Weights of a small transformer language model.
Architecture: no biases in attention or MLP, untied embeddings.
Each number is 128 + 32 x the weight over the matrix's rms, rounded and kept within 0 to 255. Layers, rows and columns count from 0. Numbers have three digits each.

# gate: layer 8 MLP gate, 192x96, rms 0.103, rows 77-122, columns 0-95
# up: layer 8 MLP up, 192x96, rms 0.103, rows 77-122, columns 0-95
# down: layer 8 MLP down (transposed), 192x96, rms 0.101, rows 77-122, columns 0-95
gate77:117165127068140097158124152202130111133166162141102082147112125115140175183112119101155136109112117127116150146196112153087100123140084121119115140137119110105127159114101153128151146118110121080091124155160153108133131144141061184169132199103158135141140122125062124158091109184142139145
up77:129109102168120073110058088105147150084042079136152093095113151144098134124144066138122129129163140152145146088088138110107137145087147114161121156116115140154154085164059091090168138121096110163150111108137093168100089119120168102114137125128099091084149116108181099114100113096127130107
down77:120154113059112088132101144197152133086127169129105109134104159111106229126137097115162151126152108172101166123177087136108151135111100123162142141108116104129122142147102131111153138108117128100092145151143127200139144166100091174111136163086176090134130139071110132137044082128113128137
gate78:117126110137124085128150153140110137132111124103138189127126136121027149170134113114090143167154098103160114117171139116145140129152108118139104074132126151166158131085138122137145169103147131097118107149140170163098070115099106109093137146180156162119147107131158149116138158151186148099
up78:105126133131156149085113129100124092121072126133140132112152124105158101069153183130144091133104134115105150087117143119137174152151123100080153100146087125090114135100085158144103161127091131142117089159139134144114141091149131084140125122124128175113121061122092146124095145110071108096
down78:163122144133160149124149137120090128114130093144071127119132066159099081127139117092111156168142120147199143152124176109131124128123163184124129093178121103150161118130128139138181154104162109114158098092132153157152091102134116126101149112151119101117135114117113116139186150144134151134
gate79:084118127150162065099183086136086174113129108114122123083102116119111130173167123183122096155134077164101184164186166107120162082156124168158134160150128105124125175186084119078163073133022117105148184143066179137105144138106113171131127068136114039135121079077173161126131109165109181146
up79:109116143092097125138099053101159115125176120122124107109161108126131117201096140112103103135168128136147076143197140097085145072140180176139136118093140086091142120127171128080096107148168139139085093142116163103120122159063076166213138138117183150169091120100121181144110132117105078135
down79:132061119169097130190164145145165135131159110092149129167142102131111151110133075093131134109081078082074083091099080149119139153169198076157093109121142191142136106092121143138163156131111209174121111155134116103093112120118155163098122155123095115145053138146150100133141094141114151093
gate80:125151184170139115176198111135189105111067159164084138126184094181115087090066151127101129213108132134157111112071176162067155117115142168173153110140109161140147084222127104109172120164116094088151115165141130118102212139203155057055126146117127136180191118141079133067090177093125155130
up80:166177180136119161165123120141182133117104109146101141224121183102114071109092153095150106154134180088146129144126155141147162125151121171100120119088116103163182136169132077232166149094157056109156113126100152156108083092138136074082171122099103127121188131167153120147122117103082157156
down80:148142089196114155134086219136140130181154145157181096107208137077127160121164156135080050175119150131125066133076078038172116161141080187097094073143164137140103087074161120111134069128082069121150115133135151140097135123122135148187177147130116113154108174113112119135108148096118098109
gate81:106163164079134126137141159182142164125125115119158063136137149129094116136068111150127168123112139177152178139134137122115122098130138095093155127118165153128145110105146198078175099131093127060157064140071079120076140140119182198115123192139161209122127104201140071118130116154068171111
up81:062091132092100128123081133142097134101147183150055098096093144175113134138138114105189085177073100091091157130169130127143107093080134143098105142111073182110100158144097110192157203158191088155144200108067145169149140174107109084132164134066128129088137131149121120092109086175122134049
down81:097132105032137074168075141157137114131166137113073031081124157159091138139115142208122120197058130155108200141133126107149170074092100150086119133186120138087130126135095101144162157149111149092154149180074105136083113119121136117108090113114185116104145126192147129099091152150089044050
gate82:193126149186104154105087129085093151105161159135142089160135151115054138163149126080075058124139144078111072175156127108125128165091135157154105192106090171114139149229162122123159093115120123095125149097133167092122057086130119143129154168156106100169085130161120135149100102150098083154
up82:109093135106133134173162133208153101144180091131111107078118122134134145127090143175152153137140097155131155116160088129137103123078183113171167128102158115123106181092066157075167148115029167134112127118152127149115192124125116149184150133110153106135152180144135095190126100112097159147
down82:140117096117147146145090151161167053104098146133132095122157097066137117099080098106105094103161122148149147108161128087098113099103108126110129157150186148112153082145131159144161129112085121129144186142187129114056092203129093106095201101090135147129164132115089128115122112116169098143
gate83:155122086132101090113092094114184095114125186075088104163099062114131151168140071128168167112155104164100107172074094163114152134107145131106106135145157078166125175142111075094158113147096087137121147117101115130168054138110088161155102117045127139139091183126086090178137100082140139100
up83:109134143114132085113105107144106127112135137119109123114132134137109110117056111150197092109166109221120115140051065159110143146087113129114192182120107096134094134120120106049082102183078090130123123126181157174136133182187142186132146135142093074138156188125122139132117185142132158084
down83:129141107113192146140132158121098113221133117157167105134100121109168108146123109136137159097128093105113073115136170181111093116129114139105122133107159094092156144190165095175135140109149079114119015140104079112112079064106125069183096099111162117116122105123147124141176103134189138107
gate84:107142091070129070106153136111148181139145139154140152121145036096105140163153063110092158129096101069085159130128151114122152105102137082115149147123102162148130153128160132123201179153070079072146155179112156153108152130119121117126165135129137136119113118124075084127111128202113150104
up84:140096132173098163149111076113145126174187096153142186136136061108172158082156128134092157158111112137121155068125167104159149137150151122117154120164111122117107200137158151112179147140118138126133126124112102152124137119093071176142182081181065146119070104123129100125163139145119064159
down84:106107182169116170195095092070165047109143086138150117131107109152187132113138177170132157084129151203136138119134098155166111122177155160133121109138157086117132114164110131062110110125135174167152123098110098087153141085114117193117182089178056116182140141192159145103110156089116117125
gate85:105112034129149114100123088135152155125114144103098139149192117142088077116084169126114093108141158127172136140150163112109154117168164112118169086119226149125082141104166176109111158152091138114153133146104084168092084102120064140131176122106133065144123047111137135044109145118192108110
up85:118114172160126067119132157102131140099145127136132104129105147149126162152142124097193168161116061153095149163157133113147118138108139174106114144125090121103110134169082157122178097143184099180126141180128182124161160161135151104097095143133149144082128136148099123197137112166123152102
down85:121123143178081111058102117115142113040106093084174095089119134182088134128169133132172134126124106157113127151148138140128100154112127136125155113090138113173128143102126143115166082173113146168132103109075150128164157131122105102110180208125135152114158117149088123101112168121140136096
gate86:114100137132107047168118153179096103094111078151158110106154132155104119156182098168176143060140062201095102163157121102125126095086132136141107140077150138103058142097081198078133131221134108124136132163163113106105109115027110160127143154150088082152126139103156101099086126190130089109
up86:101136072099068031168178190155172114129078116094155067149134138127132138103173064123166073119168126097076062161150131099190132106078123150082052108202053125085093036087179157160133137147099166050077177072087097110117116134079140178104184189119113121179111108158097078074140092157102204111
down86:208145091125146090117204110115142099218122143084159115215101115139117145121135120146135102106174135043093103141167174016130124140097089190121150093183112108112142049118203092134109116062132129075109093114119125197093147127117120120142141156102084172114067100150074093163168109061134152097
gate87:132120091142099089155159113073081166097128123162093162052165110093065096109078086117097127094118164133086101152091144096103165142167137107140137120122097162107071154111115128145144156156099106093130162140146094088115082175138118136101092169213164137139175139148166126120080127187091185030
up87:113108169117152140166108145206130139157109107110116022084117135132124180130067130164181132142070098130153220130204128123103110166048119123160161135158168184114172163143095200069121201112143132173170146151153168163074155105106122159178078141117093113127127100141107068149137112178092099150
down87:099097138127118151130144119181127125129147093110111047084088107136109156105080113171139107224083110069156239104207103125079100171061140168144138157067178163102089135153082185051135221120164156141122139153125185157099105162107075199114093153129141098116127178140165105138139118194091091149
gate88:100110155113115066103166152165132086122148092155126198051104073178097136121133082146141078156101105116178135161115138103160142124139101081143137117106142175135062120107125146136138075178130111109159102155114153106164144147124164152133090101165123104158163199055126144106136160121141157104
up88:063110106130078164132102099084185167122124140129101105111139118124171125136154155047170151120147154073101097101093120139118143084067110142141130195140093100072156109174113154116166139160118131140144137109128142093127178147141168109193157147124178114136168091164073095147125175137114133122
down88:165127187068134099119147089111154167092123134159123131084121159123136143107109083073148115108125111084136152117120169104115099111166146061156161107112108150126103108192121103192189143073104145138139158087134120089178098188100119133149106096123138112093159190106126154170094126110129132089
gate89:182145138088118095066087168189119051118139147177184139166113132143121094128132127126138093124184178160160129118121115124112093105100142129145121083109135155163177098127130161134064092119089065067148149153126064131101147125147159157070158121132176135195136120101070167083117173103160197116
up89:152113117149170096155162074098144082140099157132101115146145161098155166139124087141123189093139116091136111142096136099071149189113132111135139099128097132099115139161132127056144179074180115138133141190136166068137112127123092136163073144076175099138118116088058158079143134140184123127
down89:141149130101135124176145100139116196130069130156108108128141134052096170111180188151075192141140156119142097153169109168168202123107114103114114141143159201148139149113124142106078156178148108160136089131126121205114077157096093073172130094148111107116146164122119109122112091139129108063
gate90:126174106139121154098125143067127115059107171135150156106180152168091156093151127125154151137098144152187098098125202174115143141143157088162106105156120118168104126148088097176162136185105132161102135129118120195140156129127112113134151171130122085069189132091131158151120074096124142147
up90:130133083077129116195093189114126156131122078138070163139076155146118103144168196206157126129144149187127132152185123145086184158114148160174109111141142115127131144164161140130131090097116107154123114191105070062096079120155148131070127119076119066104102167116176082101116164125106117073
down90:134164128144158110179124198159146141158088117111090160121145164105097092127129166146141145165114134151109127140137117192095161133111183160145145113113178070115117136186146122147135125085145152115157138191098063064075081074166164114086120066084097137087067175123158076096134103129126145138
gate91:172123173147146129148151158118146071139109169178137110110145171132098137123093141089140121105155095145090178164181119102149088069161099147129104094053098169162083087113150123121188128166130167144143125173128129106121192130152100169138157129171134133139148130133170148106085138124199196102
up91:073122122128112117091120108137107226115116141126135158095107130124095110140166101143100131119082123096165161172060091117078192143088152162162136178157169121116124166171125169097091177174116093123107092130069110183074109156128220098142104126163150109123148117126116130177122109210090163073
down91:154118142143123087115153151147155117183114167142155134103166161126153152123074101110134111090151088134146213186144091101101143065168104141128118083098087137159120081141125113060173132185152172136201165174074098094146145169129137133126163095141114135133146137119135117059057164146135198115
gate92:082092120124103051126196172134174140104071122097172129121113126143163099150091100154199071087137132132145116142161165099172142137139155128147105187127131132089144127139099200135175162163140100146228157214148158100118118125139152121132151097123120097143125148094150079119136113182082199110
up92:122098143079155102105091074153111165129078206150123126153115143120142122155077138106136148159151069127146081091147156138077143138121138108124103111078139113112096070165055108123070066147103089161078150162140137104116137187121068134140190108069186097164130111074125177140106159121122130125
down92:119111155115086074134096153098184170122086115138186114116026145100140085100148119074132164170131122164151068094110121137114122115103096155142090111068117130104140146143109118133077180198131086140157171124186141069177161158132105110113209168134127148132095123088127068160092112145071185082
gate93:147123098126160087110076125180145109112116105111149110070157126118136106131125083127156116100114080116118135183160145141128121181130129082082109138185082109120106100115149221054119083153116120079151137108160104110115103189127154183068222177138088052117102125130102119129115193171123193117
up93:196091096204167093106102111105136065147164086162147089133158140081152097173146136124132125120143079171132116136155131119114133169139150108091118143195159097071176147070104109067126078090058149123136115104148055094146067152088125118088147149097080122134057082114155131127109165092136102133
down93:098121131215137102093113082105115077153135131146166151171126145043150092152124125135190136148126112147090142089127152171158067152087138111152090102125151091115128130094147090181158155114081106164147160156101054149111082102162142111171126159115124128154110131140122082167210019095120096128
gate94:139063121152120161085116106119146096098059117127102093080115051141215168113163112197122142104089134116107197137056117171144137119087148112116161165153133142105077109141113153137140109152107148096194153128065101092162102105062065127125144120088125074141109139091071087152109132073121147134
up94:101173122087110092171171132121087133128168153138174118162111193124070086168139128107106089122132150118120126125196161095147124095182121123093073112147112129166145109131143133152120090104134107120094118042152174131099154108173171161113137067120102152122095126188185137129123092192117073135
down94:144192118135104159181154151104107160068083088178112122117140088189148157101093175170096123128164113132092176131174137124149144093088110121136057055137141118173137122110083126120137088116159112117156103112101180145074099122150145150136167111132118110107133111176140132086081142150104080113
gate95:105151128146133136133147137105130104117091156082126120128078106188116039139143118099128209124111090137207130164164142155086114136055122127099210129090051186126145104200143122147116108139131086150138089155153164132100183134115115143101132116155169111085173158155101107194110114119174182078
up95:145151138126137127151173150121092145122198090085144101142091103133124126193224101122123203163108101129150103142174139128145158144086153099107149153128051156082174188166107113143132134050127102114135108183135140091098138085114149138095157160086165067122144125131158081168134130100151146133
down95:170099131093112125137127104125144242154198107134140157094123125066102191117093129146188114189144136083107091132119088105172193143133111101142126131178108141115144120122089104110121091084105078087128130179156114114148126110147133096108084139189201096179130146123186135112166127149098116141
gate96:149126084098142136145139163134187128097131126137171150165158106182128146103172122153052134147077123097143144095085171124127116111116109125195090124139103117128148150119196080192145147091160138050093126092104065080123069149174131147092163147213097070072141131124123177098095103123148135141
up96:113149055121152082071043176177144117130099090127173168105109107122092108143122120175114035121102155077123118114130134142141109100179168112197119116156088105125106113065163143107132137130085160129105107104131100114116138151187151157133140098132136163046133108135145113128139069189135181161
down96:095103092129124161095125110084137136111110208126136108094166057095070138195117117124126096161142144101148142080170139163181150090157157177137143134145098110179165137217149144091156088075109149115111181157110173120133096122147125121105138135141077075109138148131122158130207123142149129151
gate97:100101119077151084102095101134142165109109122133164146108124102124130106167076098110118107132143131123137113173140144068108129069134133116079153140126198141173103138112101132084072106131093061071113089147084091120127136164083143101120141111159135149031158155125140137212103162139206227134
up97:113167189113094123135151110117151115092113130143108108132112165132121097077138133141146155099084121087117158128118108170152141182101084147149132146107053103107121130124186145159148181214181172150143168117131146171166125110145162163102137145130134142173105073153054094064127124174117097062
down97:105096182055170114139162137138125157057129164134151120111166108118146087115103104100077144149144140143155114169118138093094146160094106101113137156124114075117139135112144113100071098143111094084091100114050075125152136168133163100085142105180095109056162167134086182136060183153197127153
gate98:101114133117142109119155152178117154107111147168158135167111134164152144153125100158176135124115081098102169137099102106120125124154132091098167097101144150124096080094151123090123176169102125147153065124178079086134092120084130161170042153160143126078107111100090160075114134112115135049
up98:110148164097137103107108120123153123088108121120080111132137082136117092142110117124103194089154170154181070124122188157099124140082138137138144151114113123140128191178117102155141129140155137129097155127116179194121139141155108079124155160126120091130175144130115077169076116156138167137
down98:119125151066192107090146103177146152069113094142132138144126151160175138180125094176132192106130147141169136126139151109118103145109163109105136106084158123138084128173139117131162118185111104123173156115144097115117123095112155184157057146154058134138112140102094123085116142125152155103
gate99:145099085136118072139164047171149093142031157071160106124124130178156159200090061154212151076152087152093100095205113134139137113102068134177090126125154147168110151160110149142156116139111150142169130129098143147111113110166137162154112048160081119141113126150129129115125119095193142057
up99:121121156101140176168156127090120200146136117148088157157138053052133128167133150153111126106109073095191150161131167106116144146090121149112117181152153127123108163100101162104136076168146054081114113191098151111093137150129118171184124144052181098141155128082105142111159173127109197139
down99:076092150116094076135133148122210154161111121173078117145089093100168054161143135088165071163128094134142140073110132132113105116157139143057107094107118123107116109099130162117159157168136060184162093150188101142191098193114128075070173113109171123088083179094196130137164110147156141157
gate100:099131137099097082166150109131113152087109147156182181099092142187181191072151096160151175108125096144123111115168166117113124127138126116126163157175177140121167140135038163092141083207079094145121119125136159185093150076136081101124121126053102096105145167137152062127131094152103108129
up100:111170113078080171098121127166099192126158190150116155118165193180128128119101153127161118094153126189186101091138146138129099140087096104105204124141133087084148049144099146106093047147140045105083145159114194194051172154142102069124075114133147147059116090125190102155173125131143145089
down100:064143080090125127124133166169109158228127187127054157155156160113082132147091122118110100115134172161143075083116111117103162156181195085106201115149104115093121114114115119153155135111132080127089230114108138124071098120142092134124105092159181138035086081124123152137244131081087139091
gate101:157045160145152117125094121142173141081076111144162140094109163216126131107136118148136147151089171080094078124086120150052137159119147125129167121109098130211151110133111126102171165116140111164129078083221129159012072076181063087191105146134111159144191148164059028157095126107200121117
up101:134208135099140126150147075162089086148114201082058089096111115149090217146100108127132135104181073148133186109200152120136097157126057075128162159125147139084112127178164152129065100169147162101129142149135138170215051150111070216132101171138113120106072120068143175140129080129112117101
down101:114119134101133168109132124166210122067118133105071117064079063163082187143134151168170115072212077171104161159171158109102124114113101101194180144105168101151166123226121173119095103114135119147112105147115155185178104160079079178168074125116123147107129132138094161147091157108140102124
gate102:072134087118098082147150145163179136036161120158140119102100142191154071148130105157157124109120070157172118136191143097089122103123151139164097108150101038134141078115118118146175111102151102124170120091164175156129131109127103148123152156115101159151164138101110143191106179131131169126
up102:153099150119142147151082124076100099162093179119111100136117091071109181215127145129154162124126179094041145082142181119150121162077145153072166147151170201117114159121122167106109104127079131091152147126110114137042076152088179117144098158110168124121120139074161117056118085142151121097
down102:161125163106079154154119137125126106052130120136111143127103147144124141124151087165176172139120152075090103075157234159047107158090132185118108113151134109104124157125127114128133130118136119151161077098103147140077052170120097122119131191149140139137126152136152127061058118129192117101
gate103:142066179055143079148171140147119120098096176171173153141161120148112102161071106148139124138133132143113152138153134145101152132111128149110099083135149146180113157116147092118153116197139093130163101137112091133088173169115137065141089125143134113166133043102131116139110144133162119081
up103:131170106161143099096106123114135116134137107163104124162112108098120157198183122099122116092113114107118112148123130091121163074128123097159145204139148097144126081158107148175146176145094145085109122123081202139135052126108140140113130128128172140078168178133173126156096157143122199118
down103:156144177091125114080148172153118112218086112178135163087131117087174123216166111142125117097087106117110104157104131154136141168122155094137115173165164106205135115129103109148172164174094139115154167150073172157108117201112128106148127110145162141103178127135114101135084150116097096083
gate104:157159145149193096156140122084174114130147087171155154144146110120124163183143043126122119164073098092142105106130150115090126139082125091216153156124161136179123153153115131114099122151071116156161134164161166116115143153166119123122104127121144161177156149145107132202120113087165159074
up104:172119155126196146118097114109145111166168071152175125150141101150129131084130079125044130198092124129157113092101111125125081185136118132179120116180174153125162153149158112132119104113119184163117108116115081117078103135177079086134141095142112204130091157121155132142158060061150131130
down104:167070141075130158165089134169151148121166121091088177123124126134146132137145206150144179123142146143205150128110119147097128114116137148052173155095108153102149152104158132145172097138200166133084166073127130132117151119122133149149153115158082121133095062117157070084140121175110145149
gate105:149106124067108098115101150122172154080120114135171144171117088176123046153140164130117200057169199132101159164142122157139122138124141149094113095143108123144151120076200133168122123184129118125151125100126069126138131088098120160116176161123064179163133105169083102095118137110115157096
up105:171174125168140134116151112155173090138094129140115179199137123167137113131124173110125121083157181151098153156093109183120078137144124131174131130086118133112188054178112101144104186088097149127139146115152109145088161111119120196091141174135105120141134097095087146124119152125128102131
down105:077153086164113134136104089147173071139170131127082121113100139151164111163159142110135110140128158139159099133120131181157131144158113126165133128106139132111162132133072107123151201035080093139112184111153160149113150157125151182128074128162136113095116094098182149179160173110116133129
gate106:153170144123168130149149041119142090055082169142165066166136167149197130126127046132167133117097093133120110127177125138096115088193102143163100111104144082215155158189070202153166095135053125100145141150134157113120100098120198123175090062192122092126122132148126152162072097152174139150
up106:121050106070117055143107170176090194151171107156069174103117070109051133161084170086064075141198107133127148150130105084106133197107194086064146163123152156081145098037165109075106124145149136176152134103169108121095131187095050055103161177107146146107170122091099110094145149114074163109
down106:153097180107139047132158144203184182162091098146050077132095092102077139140175081090123083122141068120144121162146151128140160149118141109061066078132130151104125135085138150074080125190112115137128159101183123056130148160173073073131114137169127192125194069164157152093159132151069144184
gate107:138156144150128172107099167135185134131123129146139084105160092095120109185127107195176085068096118054185170154131108119089113129067139126107118136069125163117158112202200193139129146117170137106143154134145122169095169143124157156101131095150168100164121107184104124138095121143162148123
up107:126058160133137179142179105130143102114058108149118145112158149213138102126136102184156136122104193114036128160084177119105144124125188107135125086142139145187055172073101116136117146160154087144126106138139124155136108113131105149125101091192078176063164169128057101109124088125099113100
down107:143137126129113202079160128154220111108140112117126107114155122128143084180149124218136162113086146045166169133125088113079151128087171138104083108116142172089107143164137157134122117128156131090138111100174106138107179177093174136110128100172179167146103109178080148127111119122180082134
gate108:139145122087102105170200123175136099114158148110189088109133123132094147131165057127131101126081064138144129094149144094152115122075066133136168086114123146163089056134139112136111103134124076101164140112089182155124138122118152125075113162143121144089124121119150139179132135216136161115
up108:167133143156144131153159109159175138146145114120136091170148104159105099118113086197087112126142131148161146177165145132112137139091086110150182092142131144147062142075145093119188103074176093121126108150106184103164157178088101126135129110113154127153111169096090151175134141107193125181
down108:110120128153188146063145089158118102198110101132164139132156110112179127154185150145077159113133161096073114095141074133123155153127120155109115158111170141096079197102108128079146154144113137152170135169145145092099149086158142157158146109130065107165135118084123140132152146117170147092
gate109:152145129117085070156115170073078120106065080159143198159071139188161074145174091158171160042153093103046098109176079057093131044053128154175064212159144149123070154033190115105109153143070117107137106153122076217111069153115088110088154160133054128155132170134038084132074139168063129117
up109:171136104185126155148144115118123109128133104092013106101169077162195122046074080150136216166060165127108177123144115096119134108120122212118182083110146210115159125139120133086098177077097216165127110083161148170147144110090126235059117098152114146136169147087075160129144148180093121138
down109:186122158215138130144121112134108146128129081132111128023103066170168137042081174151102152144061195049134131176146084155113084220097121081164106071086071160150124139163097115114114116161133196161078064026198091136170186113154126159086149138125122065152129162093087170196143186171154146114
gate110:150172073193131180131109115120135089110110115164141177148057136119124074124124173138131126128145228173081083125177098091155127132125131172130070081127172155112122150129119137161137121096092159137119115087114106152084123074139121164140164206135125097108098128133124121155087141122112117164
up110:196124160138136083163095147150138128155186128125110127065075124136140084138171109159113129154176130126112175140111124138067062145127138134091106094104161105104115142070145138104117133106134068068132092094142159132152096148129118097204024132118153101113143069146116187141152140157091117160
down110:145113140051082048116152141155164144142163119136111116128135157115160146125194078151155107126140086125132170129039154138141097091119105091095160092076170112135121139140138116131132168196089132152132161145087151136186121114153097118122131140169111083152102118120104124108182090104101154130
gate111:151116159041135077163111093087126099167111177087123134089155112191133109193115103179216116072046092131142144129164113142120190061135177119091110204103180116110107131110120178088153145206078115110153120132100154100158114154116121132149203145158129143091147052185114058102112166155129130137
up111:114110074208094119139091121149151155044125084155137097177110146106128122123128111065098147174164101145142125125146175122139091177098098213138198089137073124174148071136100096176066107155127120168113143148157131173110122132113168144155066109078130094170114158069134221147122118163076108076
down111:160127127109116059153112125125114155025098191086164110108114126126139110141157066083148127101133101134133126125136166107147064171110110110129144128158122163153170124109147151153060137185163112108135108163126142139112059130157136133141096120107211120145122142105160142139051143151034131137
gate112:118089144139107087133082124144167121100188080165177117160098087040128084154063102121148139135150130136120087130125103118090165120100176136158092171053174157132173150087073108095188100157104138079079156117095094117116113150097101105117121108200122102155087088092151119091111110126137160125
up112:175189064077108202155054103118151168168115156087172128136082046116159094113130138142124119138201144107116078129126095088103142146112178116112136129043131152067161178158129104067099160119100102104112155127090153122196167184084158099065128139114083110129117108148149111109138116203064099147
down112:150205121109108140100127151155105185162092210127137107112108118150103077110164145171141126111076136136073182179102149138097089147129131181126117059193123123131138116166134090199102177137148111187170104141168133166153153103105195047106192099127084130090094134134066154150224126135069128104
gate113:136095132089123180136098153081173139134142140185145129107140104125084109100137074148179097077111105187081076141146119127127135129080122137153151083129131119137056190130189152172183167140132172202127142129086138102136062110093125119104118118205073092111093143158151091123108116118152090125
up113:119084140145106070136218124143151078122128104219154065138122150174076164174063123123125124134089161067128131109130121111121196138154101142139127152129127180095155066124158146148064081140156174128121129148131143095157145123144088157100131132115126158161168140068140138115158102141102126101
down113:151163114131116086107119076076161083053147082154180110131171109163118190173135193206087122108105164079093153134101136109101120130146119086130110135132176165115106129154135166107132082175116130099122128149064128102091190141157091177128112120102124139107168139138141118180086120110119150114
gate114:039150119094082131120113131121119176087109122158094107090105125174147099091104121097106126131158163134153122129140090168116148189201155199096144076111120115128182069166181144123155171131101163134067176116104173127132168127058120132138076138126083151122117113083085141100117123139125165138
up114:137121093140124097141186119107123152150181117121120156066110170102066148193132105154147147097156071115075111131119169099174075097143175123132195146098131158178066157109138118117107160156119127108166107144130115121172149211090169129100116123146137153120115119118193128118149177155122142144
down114:152148162117098127172128175103123126169176132100130145145090167113166194145082113111151106087141091153114082169087131077129089123102120111134152119114100132124103144102130143141117079151173145101107083109122095154146176135135049113104107192120129089095149115083163080140122061129127137171
gate115:164146159138173139135164131126146131146123151115129087092137155150120159127159113115114121094126181092172189181107097060125158113076139071046131117172135119123075102103144104153164179165123065104152116105093108126130135175118185142165127152119126137086113098192093138094117116134179142104
up115:031126124116116105148100148157158083043078137188133144099156115154140111151119093152152103104129089106127150183139108162097111090107159152138069084106118099103115135131087149175146124254153137151131155156079111166149109139160121133066183102179067127145178130126078071156088129181087125088
down115:157125159109150156157157118124162123145130150146113083107124176163144153134141109148098131075123196096166213164121109103113144128094110119034156096184149101128057104110128084186186153183133114127144123075096105147154117197112192145165135159120105140043128097139082124077128107121184112101
gate116:129105152120073145134119102165123086097106194129150093140135123093163165123128122139072140168112130134175148135136100149118109115152106134123115118176125090187117163148086152143172136153134102095059118072123077137099098135119061158136132108104170157108114137133114104172096088163138135081
up116:158106109153178102114174180144115157118139067149117134125104141177161138155082132140113108110120109144068121142147101073146155118081138122146095176125139184082174126156158108106175093142083203144108166146130162131120166112135156125173159174134073097160116127126174103091128118105153094174
down116:101141150112090116056150182189141131063107144159110105116120150116126106109109108121098088105115140191156125137080121188085100154110095181105107139118182107077155089163169100153165110117126156146129137150125112111087164125150121166189130070123171106150137134131127143132124147147146141157
gate117:171131082122147120118171099169091133110148104179147126128115170084159084168124102161106150117165092194090157125090178082125121061148157104066122185111122134093048136104096117092167122124109097110176081061110130066167104155170177123143078090108107117113111113080114099072115115185139086093
up117:071116133113080094079105155129088125073113145167099198105127158175068191101153123170173121149080134143160125140127132195130122126127129113128143050100131147155156140170138026155149135199129179144076149172071156159164130128117055140125170159107088163101157157135168115136083080131144080184
down117:124150116107121161137137127155111171049145103187171123099139145093156101130141089104108134074159071211120138140114142098116105124127160131059158151064106126073087142115112092108162148128143125109159116094092115103194137117150157160154095051090079165160130072100154055111066091179113120131
gate118:107144167087134125134080125121112101103130068175122172137114137150100053099088113103082101060141125160143080137154156116113081164148119112139038070106151172138135115109093117143147110127089141100131153136150098151167130189164162152105148124135134147154107160112119152102112122091158094133
up118:107168141089121150091109115134115121108079131126129071069185140139103129101156124097097106135073115150159139141184146148132153094171144103146072100113156144112171078150117171155109091147140095150137122113118139198155118151142205117123145136093149155091140129151155164128108127175096124100
down118:147109158164098138047107078138062112169079106096123102113177121159086094145149143131072094078128157153133119137158123170117140144160146129135123117137149123129137095143137114121168111097141175089142128089129137108160119104166157149145142082105141159086119134109127106153145141158177108113
gate119:167097110134112143104129125102137194047092244131070116124153168167073142108145184182193072121092141131145096107128145148124121152100095123109114125135090183130122103190122125159094160156168124137107152188161125133141129126104111118070156102198079158102161145111180090179115161163092152103
up119:154102096118129112147141078082131105140192122152122113103125147100136151198184122123173080154102132094213170123143122053154132074113109108114126198117156115163099170091008126181113144157205162074153096143120220121181074142106084125069145130072068209150149083221150168165125148095105086192
down119:177038094122168122158154113109103114137161112148161134061163126093114172146167121053104070139055089069140217162118133157110133096158034034103048228139165157105113131086036122110156140161202137135159121125100168122103087147102096103098136132091096154219149143127114195121093141091128014145
gate120:105148123145129183151114085154115121070118069196110146145128142147139153118120088111123131151154122150107105105124135063084127135127145123111085188124211151160153143166138153154114110125114071070194102086094075151141109115151077180125134140108106136110123132156114061124056072075149116115
up120:166152131076060124132106078178085137104135154106106136158116144124146201036080139085107143179170129160134098110140140098133112117077089143134134153188148122082099106133113104110081144160067093090164119068044059071114149171145147153065196182103103119140101137128120070132136107104140134143
down120:188111128112027108118137120139071107092145162124090127128070111112083205047118140073117186070139091123147105108154133104105130136102084097184151138196139097076102073153118083070115183130143163168096095084108094075128128180186173126044194201109144101123109145074099073091149152131148119141
gate121:137130164192124132150140133127144200132167149160099142075133168142094118102159137136117105176120170089139125144091077125147135164120109141127129098157070105098108113117120177169119127133138175099088178097108085135105139129194142186114214127132122170149106178181114121108103118117112109106
up121:108124085119101092131110122130134119118116148160116119106118150152093179144118062155105100143102155168099070102179108106100111097140169108125129113132135170074078102165096099120194126168133144110111096163101113117121104134139142125053114099150119101096124147110122155122134129113214110143
down121:171102125189149133124155084110133161141137167133094071127098153148128081122109138141085117174164145084127149171134105094136148126125127069125146114213101095123138102132163152139076123077090112142110121129109125113063135163186164122162128107172089136109157143163099147156095155126096090123
gate122:146136109160092104143115173078181103149127160093111102111147146136120060111143136129164155096131203121129090085151107162123126084172166155122121143170123059174092117130152169163140104104078130082117161128092045155149182136097138117138170180136127115109128105147078121139118174130132165141
up122:090165108070120146118131116100111109057117113165145139129113085165074107087105124124178165099131151186162095164141127136100168146128144127174126134137154145138128129132123133108124163144131165130100151135154156084206155152116075193135114156143040171108137156119095121164092147097112129138
down122:175173133121107142171163139114186083171136124121099109135108176142138086117122122131154139100116190127124070097160138172067130139157124133149090140188100078165077108155191142224161086124115149122078133114102039116158151098119093109122153138138146117090118104113118106131088167133135127152